Part of a small language model's weights.
Size: 11 layers, width 832.
Architecture: RMSNorm before each block, rotary positions, untied embeddings, normalized queries and keys, capped logits.
Training: a variant of Adam for these matrices, 1087M tokens, 8294 steps.
Each number is 500 + 40 x the weight over its row's rms, rounded and kept within 0 to 999. Layers, rows and columns count from 0. Numbers have three digits each. The size before them is the row's rms in percent of the matrix's.

# layer 4 attention query, 832x832, rms 0.0223, rows 369-383, columns 728-831
085:479528501473521487481479498448514455529502549529500512433489473442434463478475550467560520548417518508471472517498511418462467511471453525441507440495521504521478465455543395451561505539552503487490489556449429426482508473493431515456522539494461421557576472492554486468486473444522474498497438473444488517530543
089:431543451469545590553522508429531492504494543527436535495514579529457499495446490416457477497491524491432519467518533492541455499487506552487544471406424466472512524485460519491511530491508514456517510524484566524461527466482523487513470495511494504490444514488516525508411507578487474424521550494529505578502469
074:488502486502500487506578460522473479505567548509537538517556499501502437453500468556564498488520529530595426525559453556458468523475487466468510442466430504463446544552520450496532518487510510465485494450535452449493503529493513517495551443455498535531486479582464403504543458485480521531511461486579523481497531
073:502517467532397503495504489522499500530499491534569518436552511476557474524501489531451510604495508500389566511473456528451491567487483566471539571513485499519530447488483552549546534487424497495467481511499507507508459476447509457529501475448464535449477511434445532529535492505499509518542533481513501472497524
078:475565481551503475556451547490502454520522449482466525461551506533544503521492506527506484448514448497558461537525493545520514529436536441549470511545447508501488505498544501492573509495502442467472494565512510435511490524432549523535491488516487491479504462500463489523541474449483501495498527508532503461546473
074:545479487446469471630556451439462495573543539561564529471512419551571550456541531481452481521438529531507480433458489497475465506469491483474481525481477538495528532538504531512542485527521535429491451468456555501535462447487493492494534460515558510547444537546466551480496493539490524531504466513489504464483480
067:554452520493479444502561506572506517511490444488517524558503426504544517516509468484502497467486474573538593464407522517435446507441516521516497516522480520491479523531524544496530496559499498521565512491470534525570432443555511455504547479534534466502407519539502491471483494482512522495437502518480480480484402
093:563536465422493493495523487536466468512495415585515503475540494545575535492484512541497478476529491507505579467464445563473542498559464523506512551545578506518427439534435538484505515531438452553514516486509566534449480537484523547458559466491410483517446493513487508461517561500539483513501541496495509478554520
086:448529456546520536486464478539525413458552492510528539538504546448478474488460462503561467472553546482572434526517473613440534452430498465563503520508491521467453554532500429410532474520503463534507510598434485476514496462409521538569542554499456471488531459532465479501506464504549522530455510538441490527515450
095:491542589463497548498488460492545476468453509430541549482446512459514489510558506484529526495608524485479478534449509525452529518551479546469528415447497509435486521496522439463488509536515510534459559548498500479492499499504472557531463471563544460526445482502501476492509485516485462524534506476427497494453526
096:466514515506567460492481569497512534488435475469501442469506510552487517500486604474463515497459438496434489550583566446531528520530539479527466456505510507558509483414475474513534559485554491474453509481524522440514516497545476511485436547438539499489510512425456419517486483458550426465459462461438539521519488
084:527496551477536530408497457507473457467502510460530512479421467481540500481475487571541489475606569505537499470511530494536533381586563495443500434451498512506484515505551504481476480502514500500519553561463476459477467497443557474539509479487499482514479509495463446559537544582439450508515465572542469509506486
106:512486536510574491522539532511533471542498546486533515557476498474526533446512502477567543523499548447481514463555531492472484476568447486523447503489446494423460575528508394514470499508559489456484510506459554534485536518487498447476529510559542493534505455602463548539473557511526503525502530479447495470513546
108:460420468476520493451394538430487529505402540557420510514475556522494487478474583455458500464494450460504546592455561443490511514562487525596534535491532490553501472410498511530527582507529520500497558460562568484468546510493485564465449485461457537497463477452562491537526549480534495495491520483485477460490515
099:504543466523514469522474509429531497494521525490462473434559464568511490459438560524553499510431428457473466514572493524578486488465490434548484490524473511578498556488496450488567519428587497519424452494580494518511528492515450459509485494438507508497512482437502492532469486469493458480515479446457497503555541
# layer 4 attention key, 832x832, rms 0.0222, rows 369-383, columns 728-831
084:569486412502507563529489527514543524513534517492470523472536498511562601537569537490488438505468485475533543436467559518444507490415510529467446481546556456467583544475478535527415507472467535511508520532511500522447485487549499472589528511505497439471609539453536542550479519483512440487515474472538566476468474
090:609545532482487454458505496530484472463509555501544472463464466499471510478447495494535444544466530545468507448492486571454546451515465476453515570509453538483471480530485513478558474557551518518457536498466476466513485516527515496452445511423523510495542447519478509505485553427566527501517467525496498467453482
101:451422533475459565473492517486473554524501538456540486461464588465464543507504495523480518442521491468461538536461552522541478543570499509477508509485523544516530494485474413553539521471509487440454526480533513506532483549529545566529518500494523543515453484494510529522404592505515638447506512450475499532488492
104:490461452496521482532472493511492474475486434509492492576568486452504467486529493553470491553434497449546424475491485529489458517403507566508509492427507469556500469589513590479435451494512485500576501518459460532467520500519524445509524502483401458492514493523505472488534498527548389521467515481450425583531545
100:487470534535475520531525470569465502540468499497590481479529528479448516549477514489498498451527515478495501584459486456545469539595508547476536479479487595546503521524450461567477491517496501515556523505471502568522481481569457589526500546493541573532498492446404503449510557508501578434413546440506469508439546
107:453474521484522490481462471487498549491488496483527503605470546496512500491448445478512581527447457519471501497500537511572477561426455499537514520437449481541476378530528563472479497487471489465544480484428506457534569528509556473504509463507478501456491561507524470519497549509485454559506532481481454537506503
119:470481485448473484488504451454473539548474540491530527523507465541552466450454479530529554516483489482524481514557564478539461535462498525550502507469434469517504426506570529475486502451499411500510490416472499476494577474438490478508500466481454526479483606539485412496512473528457388548540544508486470512514516
093:478461437583468479501509541451492538538541513489462544540454599480461531503524479479474453457509386519557456477418516522447478471509457473517550544556522491418517543417516461509462443483530483553492577506535529461483474526488494557452509494513442492472495479491519455554522592493476553512573443521612517522517511
099:562464512481456527505546478495492515547509475492539489427531527555463484548618546542469512499523419493463499522470560469499487552540499531552531476498550518451542596424479360486485470503479536491530535453569489525458451467555481546454438455477539514505517489490431544537514475482454551457486501531535481522471539
079:492457461457479486507489484510459471491544490515462506595475551527449488491475490507432509510470530463474539473408551543495502573512564496576549583517544491530520490431441443501452509458443461462458504490536578514482494445559516491545495528516491474497472468499554495552497533432445445492479524488529463500515482
085:502535531524539524550483469617507500483492509512500520516491452541499543474427456554509477480510597572506605572525485510500476461548566537432491549454441463503488475503483585470468549515487483584466497526410554513433487515496436450563451538559490548593504592524459520474543460497555475571495457487468522528427483
082:493564506590513511474453473468498567459452474486484546528518480446462462471491524443511538555476454487476503461433507493473560559499551530591481407539484511392498551586506480527520542479497523486545460449577480510489477438508456500524509463474527470483516435511428549509578487534488490529580560457479543578553479
099:560577514470436548518470536472524537493532526480573511484463509559493502553510529532476531506492490465498555465501505535388474590492445488572563546527547506552526508480448477503507484497472516500542530436537461488482455490527532522469459485471553516479514494471502511543432426444456499449507444555542525439533422
093:491536514581434485555560530534538453506523518552518486495576507503491566447499460491506506466589518533492463452493487576489518441493483486494517502500482479519523424457503440451535496549506497467497513551408516489479497546522549448469541504536522500485436614483486465442500451606479441594550555472485456502516619
091:450540554538506571482459473511473467541488510554529466431587511446458547544477464490486506517546569524478546568583538410513480471438515547434404475476437412512516493508470530514516536475465457495538527539459513506443473518541443415539476511562551508530558590496446541449497421534519558482493479485528525473426507
# layer 4 attention value, 832x832, rms 0.02, rows 320-371, columns 728-831
082:534483567463499453466440498501544510537575408536565516558554558524503422457480527501531498493462473479469480547433542495576518492452467509548477500521500510508521509513523509468542495512475468486545451498602518483471512559472552480471498501471483547482512562454514482551478490510508597516567466496493490493430454
089:474489446529542521540542546479482516464571511531458460492453552499515503513455461639441526474534455511546485442551488553539507539546503531469534503522465419494571472538487460532541556542428493480480521470459494539492548538489527488522522466488534467418559491541493475523543468522536514463443616482448562601478383
079:464497530544519532505502554558535420499496511481492460501528460518561518506486442494537484490540462470458446545489430507489456510486523509581529528486469502518513533456466522465525483431490488491373507470542449518521502519498528548488536487488477513480507507528484449481470533441495474434506505479492502514529441
089:522459448490468495508427523525499535507454476528478552530495530406526426475495486484490484516473552506449513542465547508496535524426494539515443431540469412498535512478528517551463568467463548487474480555513518505500514496520484553561530533544508542475494486590508481553501465497458542484495512539568506581482421
089:445491460539481511478495464491484504471423528474527514483508503486529512520484496408472466506537551443471508508573495521561454520532417438459462518493519525566479521556500494470511530478532445516497458467572486436501482535513580532494489463507479535505427498462444478475500552439526534500517486468477475473479444
090:468505451515569527473526480469455498505450495509518480460508475455526447490524465538486477495571500506490574415562510516488508501582520501501506519481459460555496466499465463490543494517507509540464516498493478551544492497422484517547503478503481494505468483508450440526500497510503516484458570575466597515432451
097:511542449443543492503474470488522568463526532417544492505511510523436561550519538440482473533424520411528518511559491512485395486469530455497521461472500554469462519537497482466457517500492447510535517442530567522486470512468548494440530447521421542513475486463492550548540542498544474546516498493528500458490504
092:495487550515433515525569453490481452478428531460531498500453501510445546498435524469600464483535525456495455570479464474507445492478468437480532484476475557525495451490500517470446570503606514529520471556506522437563487522544469481468475495469479529535545544469463574439597537496505482542479491463495451477511518
084:519454498490477459443509457526517571447482546551483571489475588473529521497507454582518445535587503546542438477454481501564388424487497475502551459533543508544512500559504522458453566539438592519531517444374488476463501481493534395459544463508481444477608500498501524470529481520501428473502470479584541565542458
079:516491482534455450494473451514505542490580516502554465490517574456535495474497539575435510495457470517527474551455524490446479501442528507458499475576548501478505516457554451455523421473422514548528539479481447491460505512560554464471479495477540451550446457485440507499512568510492567473537468577493558555484542
089:539475427474495520557517494467481582541549440506450555493500520440505504548510376526566521487569537536531519431507449536526506521492501545497489458516411521428473471498522491510516587480505500463456552514515539504471546490524549444475521449493553509448510507449541532473494450532545462558443446459569452638487429
088:467521573467554521512497438473473526513494533390453491533510495512489552545487522462478555540543506456541537517493472519495510489532558542528487496376475474532495498434450478540544469527607557495512576556528483517524489441503491488549514527538554454440558499498492521492500529484464547536528495462385527445483499
085:491478469453468532489439459509457573561444522481450551481502548523510593476522511485490450531410491541522468485538506529432541488485504484566513503441552534473490571486514452500466538466479467566483462406516496586469511544485531603485568423509489507487444484504480499492528501457529542525529543537492464476523606
087:555442472408447472536405520473529529529491531492482484603523578502504502472475485422495502567515417515479463485485513505558476463492452455527502475582479482533505495542505475529529460468461504460502480439457461442472508509518511496404516530453510514484465507517544514514476540482496481505482429475502468522511500
096:462487546442488541605487562441515515500614451463481566478515529585547559526553445477501394523496484463524484535461474496406475490487429505531466534533441482561448487575532529462546434514524486471512519441506536478481477531489459518369506524446465566489475547543464515488471494433499519548525468496484483419508552
087:482496459488421479583480457509456515510474496476489520521456506486496515567453481559537458510524545475440490507476490423530520506562394445520495480510476465476519521506496510574560488501539494520476505556455527505493506550506513533518531492497460493531485480505507474506548469479549530453487501477536480509466507
076:541484476493440483479493494499464526557507523548483544534528535479468439557501566457575521500471497547510438543462551420504469513417437487529518455491460504476496494503543525498446520482544486443482482492516528489485475576522454584513447521458457556601467520523571553451485507459573531550487397554552462468500510
083:526512509525505504474474491493499556532468485440546512486453532527517463471470343519487476523544510464591512541498441526532500519437591510481433521491465528446440527500582463432517456482493488484521523475518448471475500531539618452514495415486476568488446500535493442599486500493520530517474487541473488540512488
092:482519472474473511501530535469495548558485489473510514528506547575509449453512438512498498496511571506594492453537487515463542540461548498521435479456501441538495480480503560474646519483491434558503475516562503430505493558463518534433515475488483479465454554566511544559512451487517493570496520520446493520459520
076:471566514506566495532589502506448474517440466470478488434465489516493596567519520477508532479558548460530558457562464543438450529544498480443524489506464550506464502393448501434481546519511505524503535542487545472490508472427501507511513433519492531624412501397449557460542493534554502452453539537524526545502526
093:523513543527534520483362485465519520549503445462536443516548458502401513498519478492474515496547530433551509453507555511469548491483527489582488540507507588475465459444512541544487520448564484457511412479538531481521465502517458474514464583515501543557423485515512562504489497480483478485501476484481450467510543
096:492515501600524520485490477522508481481500520461564491495475565488493515523478483460450450484492491488495584511539483500483497574508522548530520523463548507576510438444462454459522398487463495499502498592505529533494512496454485504488478512466593508523454438528461549513536501569478534516548451572469544470476541
090:509481428486529416549507530480479474468600508458549447482475554538514523513526499572489457549513499494485510448483493543505533495500480466499476510543543549463502498458512521492480478493427467484474487497467462545498504535478451489506539465477496509517500559565477510511472501462488495527526567417548502496492508
079:417518486522584575538465459467451481485492491465408499477515496499490489517545471514514491541572581519459499466494504524513503476519526513483510517499451512555500513536491489531516539464583509420445500556511517512533535486435457490499479526564497502496550487510482480482433416527487467495507569537461543496461460
088:505498458516587507500522472487499506490511534514527451528544515568516478490475526638479543521437496484463429512532480446567459496525455470511499518552477516494488483539557475484507564514436507537479558527479503563484501576425556473501475424424470515588527492545416481528510525478571545548483448522466520535465493
092:462452556502415521479525460497490544545436488467481497454500506521513456481483481471512551470435507543571524576477495517521483419510459472437461489431530515534515531542461476511555537519545486496475423494508498511502496513519550483497532538535460432499446496511558475492465509492558607504473449461536454437452456
094:447470546497443481588483519498521503534545455443427476496538497548519479534471449436511545439571478517502493519417482474472478502462500471559473537501512473496549501519483488555614474498559447434482476479554528455528487489503451486427454544508492484522440464489511456554496474507484552582556457463483541478478482
091:548475491476482487487496515490475525451492506494590445484477569473491532501486490476452425474497446606572531452496502513536478495482465536495491432490537494441543494448513519498553549557396604554520564490445519540534512478456510482464493476502531460530493416494502560494526465501463504550439513486455501607525573
092:535525508507485496534551560487480508490495469491543517503415541518479587440528537442503523487493455577497565491473521503427508508506450506499553478502484512471507475427482496529481593472528540556534457528502468407536497493512406560495537511546503515514472486548489484511494505574490506505506512474452550488566491
090:520501472522539570522524498534536494449554507537522530535479475549503495482488491490490484464528438511550468366518536535514450486587402482447547499487480450474584485578503485481461602484474534459503530472482510611510524524483488453482520393477441403435509484565515479532542446415540449493431562459491502501453497
095:446536480507564488516544486473528464438537455518447566565455509524502573527507504595525482461520453431482563556507567559555512474535549529485511518480465469505487457515549515478466533565423519476478513492564505520505515493511534480479497512473496503464544481459535506532574528444483523479462507457480545543542447
087:486465470472452447578485519491526525463529479519499398507511547484512454482491460500507491549520473527467494451461444560504431470508453510430499470558516533486514509558501546517478473525477458518520497466481527564507545565537496444484463417511527446507572565517529443501435409495413434464464488492463444493527448
088:515468500510539494503421507497465525515483523501473541561491512499522429537473540539478451510505478522485463491515508481555555516492450513475505492567533483583571502497546508511493474531488519459530384553464516536517515470508493499471469503506515537499498470451490477495549523456469513443483491448580533510465541
084:524489475541532527492512514532498446483428506474533482498485554506453535482481476485555457495427562492432459505498441505488448506453539506547449497469531495428474533482525389402448571492493474524396470549521447491466484516472561512517497525529509493499483514491489522483390477492559506588461432605441414573505523
088:525537556484499482433442527494503586525523474538512483537462472517508476418558551488482423470491454553464572507507550536503591535504556526559502478563456452519495480488519523528533485478425443525559477489526529536512513508447507500538476434517482465519479448491514514540510458498418482534546542474446534492532438
085:546486521554531488519564519502486546463526471468524568506433477496522479487556500518615467549459579466505463453469525504444500483476522523495477490530428560496428488504462486493500518469522512473531533468522530442489509554563463495509452521477520516445519536513447496505477528529515389395468530508462535465580504
087:560555480460470562470427525501506461501489553461495525558591507505492503458471499512391494568404564562499527553516529490550410519445553537471482474536504516431423568430542453489536528562475556579552418545416485516472507486520511464512492484469585500448560494575503487481534576465508478492427454495476452515482492
080:520502472489526468463440484455491514537509456509454461546461539528562384479497513508469547507466498435454510484537468513505582583535525562507513518541474471544452500473466510518592495504475487497522545496526494520559501491514516469501573502463531490464498447444580471494474469527515537434565513595529617433541496
081:430508540518557550462476464519530469505512444427444471424469456493529479473519438594487570529543449453406538515510481479571544463485490489502513564590448514519450540567523553573417481536494483472530456517488494444506529461440615457605549494500491546435527533529480417572498512499546530487608466489533505466461454
091:496509486509477536450495502459491517516491484528533510449507514457512452501504525454528469440528485474531581496523555532506503574509556549483527434509446428551500456470460505454483511460492561503520557529515497388551511452503503607555503554584516504461471473493513512530498443535473512518451472539462477535562475
087:492499477522520465486552542494485551507546451516433564553476487491522486543543499442457494465456497490549477426474488541497434549535476456464541510394488499546505518512514473460462520483503516484457444555551485502479498497485493488455521460516534553570504449536480513530471509461587498528460455501510537520524512
092:476484462587457436475541537499462510463513501542542540562541542527471505471512492543439481527489582484469509550456556455487504538484520500445406469547458513472465554453531514475578450515480494533606491554502505399510476557545474450516481457475484492511530468562425494429472439478518497461431513524490578471452569
094:483533455469511497463463480499516468454489538496568505514509494516475563510460497511479425469497456442480511527589445606510487492512460509516553505469519534499487504501514530440440552504462475540424539531519434516482502520485585555517557459521432576525513495399462508490485545511547547539534528455459487537495519
087:495513521449490509564437468447505533497596456517588460455477467496498495501473482553509521491486542476649447441510538507536496545438561515440544492481486515539551432493569533447527515480497494563589542493412525512497504492514546426507490511517511508496494495451486530526530396501554505537476491447492486518565525
083:556476496514456508495419519475556525523446518467513466519554536522481476534476464468459501531426526492487553517498470490526414507490490514440467480490487494499483532508561527439459542508492483491538491494468491470470484554497517507517468506483478516496496536513514530503432433544406492507465518499431414507501489
091:459514432494550477481484529485478504457474510514466477499425514501508507519482549497508450491478392505481431531498492482541534506525428471534567497520529472494529476540476503514530498499512444573509461509508523538521508496461548535445534531475423522492495497459521494529512537451545576555552538474447496457484495
089:455498585481516537550422419460553499508498496465437482557528485475533533512487497510470495510490459500531470515450582513501513457497593534532466525494480518529470506438502504526501446483467499457516487521506574545427501490538497471562394513561531544551509513516510528529462447510501473492523421474483486492471457
102:501516531540467422450493484547526579512456483508565481435489503533503501460464439430504550533509616507516551453520509474418512468557555501454477518412552546458451511452453514428462507511550468472524495456479453454469497487508467393543508492495493445535401525503500519527593460513472539427465500492525483513488506
092:505523548512528534490533514502494459454553463559442531505507476433477517503493499489504538424517471568559530475471513578445525557501543562509525552446486469460507494459482502496454491489445476411425469524506525550454525429517468531524472498548515487549516472459510509477552429533491485535515491533535501562474494
095:545518484510512462471446480456465444541533464566480464536503582506467509491513530516434509525491444587554532458505540553542552523510510472494520511489475473513505488471538590564550446490441549466538447523497509459498517431481483479530517481461525449439518473510520511521528497508527507579621430523554515496472592
090:515479443514488495546425402541484596492442498469527522486524566538535470485490479522523498513560575467462459542494465503450513544430541536457497513517490497556485496436483445527529478516509491450529531443502492499531510522586477479502508511443544435520517489550432568544508514513452519494543527560551534446494483
081:487494617452490471498551500460512541479516447450567526526468437507474542511575499481541505491533424507533413458501463542552547476536490465555521521488476508454497416465496540471500514461482508535542526418474512499486508415517520463504423438505520510420451581496400496468520510533443494515508462403480529510446608
# layer 4 attention output (transposed), 832x832, rms 0.0195, rows 320-371, columns 728-831
092:481496456539478522521607462560479421545511488520469504522591473548533504465482498505506505470479476473499491413471463531459453540500449517510492606477514554453490481462492493520500485442474487502536464453478492606442529479558553526505538510449473477518522493490478570495504480526483516460498516440541510476575529
092:465601516494440521479449592526560482484538485501505500478543498481509444543472483506466472469503467482490545540479549467485492438444454412559411529483475557462453469518502472466577512512466464509547531555515491547534553492481502496518529509559510383525494553471511486456458464503522441455430493534453474456461482
083:504548486447515432457384483424584569428500440482491539514476512549420537530498546497456501466532515478472456505591487487466513545549481534454502457451497499490529609554563487495548466545441540496561502538489521552524408514530477505468481520528481483493493457453558531530517494499472573502500511539405524427521550
096:535491408545511504462537545490515514419625426461528498471489541514478511488431496499518501554463488496548444522459487482490489460511444498518463475521546561518471533503559545551523473435494496431492501503499476504504468501459507498427541523472486507499462511480459509498478526490475522529473466479446460476504469
092:533502484483532414438453482458480520512500496492520482574496600465481504537532472549521554481528478428459460443536467538464494557469535579528496531609452507501458464477615449477488469505542467476528492445472552435493395521481420509457533534569463546472508483492568491542522499556510533497456551510552523489507526
099:510514507443497555472475514441475529441552493480483457430493522457496453496497545457512460498505544508517484571494466500544497460495447484498487434527529522474493532502540461520554497509481490451428523532495531463537467478468493547483499512609555461442490456478506451470564529459510439508502459545422496475478475
098:527578556491572497502498525553486533567436487494502476545514533520449483550540479525507512576510516453364484456480505549476512578501529627463539545575505461501466475487458470472495455483554461495479508457466530500434438497471488445490467433517600545504548538546581465502500513523471492474406512521514562528461547
098:477461524469535501478527423533410517506464462540507487549556540525478495507562540540486497531503504439435500496562508529509545576512559577393529543497430466497521506527514539438480514513551475563470459484529553483408588499471450492468490435518445531475470542559522520523524530511457526463471516550513502521494522
093:522470550562474583483540467578404540463532522529509436520548527545491477493490503523479475493477549468492513498470561526502525594472541515470468511488453450568456503452455537491496440526526485502486485524529524578544578541472490406587474481531572549512457571545473549554471509435491556527508606481467455506512523
090:520584489509490492474572493555481467517530524494482517491539447555488528506479474534473515526482489481521494484465503530438467534508468509488563642512535544531448493510465527541436497414484446452585453473478532555536427524487499499529555475462476446488511521515517561517441454538508505514495485436518520477484476
092:481582528511477523494494605477471505536540573445546511562528530516565461493516458511555450471521509498516480561517510507435494520473459373554489458541462490517466477444427441447503502504488472487492579497501448522503489508511522571533514593482542429532526456530503441538552468526492498426496540524464517422545601
097:433435525462567506476404507446494463480525466520510429481445549473513454546463508505541521504527533499546479555647494457456487367513464461486458384440431493485537522455547517507519472549551534523460540516549472461483523491435473552476436483537476446477482494525524476498579550444542478505492461566480477530513479
088:534471534467490446472517427520518533484508487527567533454460541503513513541557459454504557471464501480439516526476526502453522563427519603479581473572485391504520512508516517491465436468488508453460522497471503419571496497544500443528501518510507511489475531461505508486525560469548488479402546462467465419420512
096:517526474539502508471540493566464480536537500518495556519501508539504529459491461562518493509516479472548563445458561497449549526534511521502515633545528521503450450511456513493464507457487497525561517422521520567495481489552547465493488487441484483471543510500497532510481476541508493489489518406541493490513511
100:515555487493515470530512496514522515465518496461417517514520447558490487501484528516461594517515488556476573392473459597492555545532532495439529537455520584534525514506422479616533479457498570498504463477503460520463490435441514459478505505500557468492472488460526476441486516529550476488530432464471480520499524
093:526445493543443533440480543449468553526529480511486472465490535543556554466550504488457536487487520507510479560423454491498503540527508486546584473553486452488525476457464509476455558469518549510433497511522539482510587521483487506518507543588468501567492507538516499468449557505575490496516547545479555488515546
086:499479469492506545519579526553520480566531504505525570526486504510436550477489491545458476470476412478488434393441475481503520585559527556451519571520473458517491453505475561484475520480476505501544450436468536564484577549530547429488480435487447465524572521499508563534427483496476510506452595462489555466433554
090:522596446547510535513561502527522515486539571468495513502531523539490556445535465508482516424472575443487460479479479616507461621499437518465599559476496471556445500513448527533447488464479435513516491471460494534473418519478501487495493544475506554489510486516498541532508493511464541459575528513549489459523502
096:535518453492524522559521518489523494435539502525463584550499504496544504426576505501528453472527514537551510517433433550511488475489498437509498470482534543506523507506473466513499559538477543468508506531480468544377403453485569550486567527481539536460542409475472435439495519516466509465467449493491509478519465
085:495609507469513524531504468475531552450526566465502441484542556485551453461586516468499477539473569500464526581525467535538526604481527503425484462508529470469539484500496504519526560535505446480409493501515492445509464481471461545456517471534532570432517489538541418547571574530423467507483490564471501492440505
096:494465486511606516502421488534542434473517468483522491420472523477538477437518482474523550516467510517567525532569482486420533488515487409457505490461479497522469451530596528517497449458572454512500483497565446464505383503521469468416480444506477467495470543540541476481544542453433497490522489455495588517498479
101:492504498535497544504500485478385470443514525501480533483519512459454504415554510528501462534540516499547470518485498531483513528514470481433526462525527548494471560480539465531458499513543510541453495517484541487511389502520498546509599494507514524442449525524508484510553484510459501513553494538502487541469494
094:531434477493511566513550428482447548433560457486410499462549497488527467486529452489500472430460508555459447516438534528561513526469515562484495514562517371515467463572481478483492490513460495458510476577498575515516488444474524433507562507547544525517462550490471431564551496447570468509491534544473469531497518
092:492446536460523504488413524467529516478498465478520416472487524448508446523453501460550517488484521500562540555609527480494425414470497431504431449490502527477497524425508481498542504553485555521433514540547476448474553472464481522472476519541569478462443493483486399501543522474446452459501409548444471477475504
091:574496501431472528544556465449453527537487549540474459502543467522504433479558522502476414462502493473499486471356477529523483573514528471494512522485463522540481501502429447513496504472434533533498426537524540569405483480442518529531492471499530557509558500442469569520512494530519495538464556519481542554536472
096:539397504531488518476541477466446516572502522541508530526463519516454490440532477498564506459509516511494480424508476521490502535554523553496581434484464446466534454471469517486462484464501541514429487492434549505462530515484505511506470549478498575479531439517435513566495555522496487463582534532562521478570515
099:475401500522497559515487508457509455504588533506489545466488493518500506409508502514526538509485554523573517440496457536496476481548470453436493460510515563449497535492510473530526477482525607549457473507485529482381502446448557542396459561454518495510481454520494485487565534543452454480535447481517504520596532
095:525641478523466516544543565526508510484449508454484558486522489501516494513595511546528478461509474494443511545442522450540512534464539464542547513529528479540462463542420423487480602519477430478524528479502440506519526540526512539568554525498512502489502487446504440486381488536555516478486518507502481479501486
097:487598471484449472470540447535516438500492480506467518471509550466464512498505473510493498495467485462413490542518469532515561476462527512497503506528516498482532459546506467488479561485533396496445532431510508457525514510511456498474531509453426516504476559459492483505500514527479504492484452493488502467460380
092:524521489546461503441462585460539559541521454451447542535531497519554468514581553525490436478550476510546487474469511492520532534515513491600468547512454484502436488472471472500568522514509541460539483571586468556449583479503523486545515532539520459496531547491503487464440485489573510547442489479472547486548515
098:422582533491482513529531560493423529554499550485503471480501499474560509469558524458440480521539535415472419549413498495446527525458396517510472459497466540470422476488460494506472482522488435500491526543468441512482520494485454548537437488493437507533495503518498503551494497514529465532550525513480497463464513
096:526506536525459526535546546574543533439435540525534524510544472555519485498510478534512453517522538540531607460520553518532509526519577507568499656462530493500481536493457512509494512444497539519469506519526470562500535481480570463516473517450539532401490557495482518518424511494505458510487518412509460490523512
092:461486439585509569532471503522387496496530485501553517493482538527543577419551542432567523525497529485523535400430548500535487543458490534465423531537564594459452476464504488548440472504476517541503442477552538453461538548519509485460523479560561535550539501471470530557465556533459504527518491512468493586479506
090:542483483531540466454554458516511487535453527502503516551518511500431507484485499530424440438469482487450455500551563523549534565469569562493572428497434442567552523533484508440478507510432450511523529499462532496511529484580484506498521485469489565476489459520475529562484458541422583460518573490546513530510519
094:477599456549478496521439515483548413518509454441516478472448469549563526516508470472515460572542511504551460511505485425472508460466538430517440603435578495547432431523523496469459540503521479485559562489501437485500355523566522564518551517398527422467531549497488477462497434508474424513493460473482517497513496
087:479529431523502514465484441512499525526460549442469455525532456545517454519446508491464493501549470505522446551483553584505425511494560485488484482532558585588599543436502492622541466516513476481484469545541506548526440557530466477507444473487510504489476535436499517524517414496505546572439475509432493506520467
093:504554510589602492512529510566475510540505463551529524490508524460442470508509468532500488484460452409529477528534498507452501558493468509565539557533500472503462460483434576470496496419535393506525541514565478590521589543501475424547530483490459453496521496501467543585435478550470595527471500487532463506451502
087:450543494480492560524552471472433513507502532423465492446492492485517541488483478472513505508586528520558514531461483575461443449514434481499533414452553533476502548448502464559474468482469545517443475531502480465531394445470557575477496524501531500518488433497485483514577532541543498514578444502465407533530483
085:504377492448461490480482418417469524454507487518483394494480536499550527570439512472469481546547531417505497478591502522476478440508433472494434505510488513459456480457553539467569449528502488538474523530569536461460462438457470523450518529499533490576494546489479478492587503529517512493605513517504485563525487
096:468673501484501485495490624537630530444471481436535564521471509484533481541463485526468533530512450515524533541548486469483489445512476461493429528471539526488508540484569512531580552490487460429527544457519452473552446470552469528526509512544447445475532495485520434396519512493501503463479451485496480443453469
090:541545498528493474448482464497427464502528499509546454549466583474429486471482540444537472453459534534551511459511463532485537557472490496481517362542477513539524457494507474492429427506512514469460485521510504462492426565476471470458527533477599511507534534440478539527481514507397610506513517491552519457487460
093:511472457488531546477465424435432487485495507525483382487511483527548513512505511470525492552501532531524453526528465560566424527522504481457489593567554536595502457477469509500457511476518509456501454505472537525441524547517450441530547553526509557461471485484496485526469499512486555516559527477562491512538507
098:486485504441520408501531482516513544544447413465495540541492552430443500579496527498524509443475438460379508522494492466498567466476526574567509425514426421494526502549525431411553523536466481536521555487512496419531475473561459535546537504523479488530501517466524436454495479519509509474452522502503501489441501
088:516501542472530486458496537543511518404497529494483448573533443509540461584500562489462476476532490586544499509508471477437492500531458477562455484405488512505523472501470453501568538537449534482555502532587471480432487496531475555519514513579488426497514499574510463429468501393514507499466488556555604490514520
093:510478485549484486558536525597596506488460520511530548524506443517514481551462493541484481502456418526499543419542498494499551474544578487569536577486499485529529465554399519522489502447510468587546511446515445531489597482510539428522501472430509493476559552487486547424431493511509515480427484418553500484505534
095:498588570457431452485473455481490497531439439529516484499502509530506541528540501518500491509544447465413545462492521450511538496422528579501440516482446531416501434544516439457486558547442542487495508525533497504461567481534513538509547425517498520534494506430530468473481563501510482477433509537486519541481507
094:481422498577532565519458526525464489481577555543554480444516483520550443462468498529513497545497511516599498479539538539444449479550460469476466460450484508512485522456512485553463416472510533552464479469510464563494544546472509507511455449453499506482535542509487561537545476462440468517533494487471536527520511
101:504574434560499554557517508444522471513515577486467460474464522495517536423559511495518484522459604508525436489450408527533506589563473455491589452557498480540480468514530534510461512519555482497452514477494536492428402507421514521491520532529555523493517462556504486545492457553510458497529561494538548496549462
098:409528514542504506509542591537524439483519554493563529432561523424549526448532506528451518513478479517525479574488546464462507497471436414485425451456505454516470461519556496495505504530493447570524533492442440531611527531545500506529513480455418507512474532551488494540465456497487486510463501538468474500462529
100:494493488491571494484553517500450455486586492545473547413512518406549538445529417508539506492504467460580506620412484525429481458443427426536449528540461474522400455488511486467457494540531487472543546516478487543556407509511533535505510458429453454478472462530453409505571455559571472502498520466481452497487474
096:498474501504512485520600397499479474447550460514469454506542513469528569459484476513533530549562594500536487504496487561440466486552419454462501541506499511555450513471526554596469452501531567537482437549517513469517388460439541487518587490455559552546427507494508559501527558508548566471542432448476460496544518
088:501527447436549484453485490462367460483486504494424509471498510514514536504534519540474529492563564535425527472427435499498532481554487471484494470498478524539512491621518410514490463549532490445530558555490521537460522466481502497519505503489573457536479511464536447434580516390577502550471517545483564529545422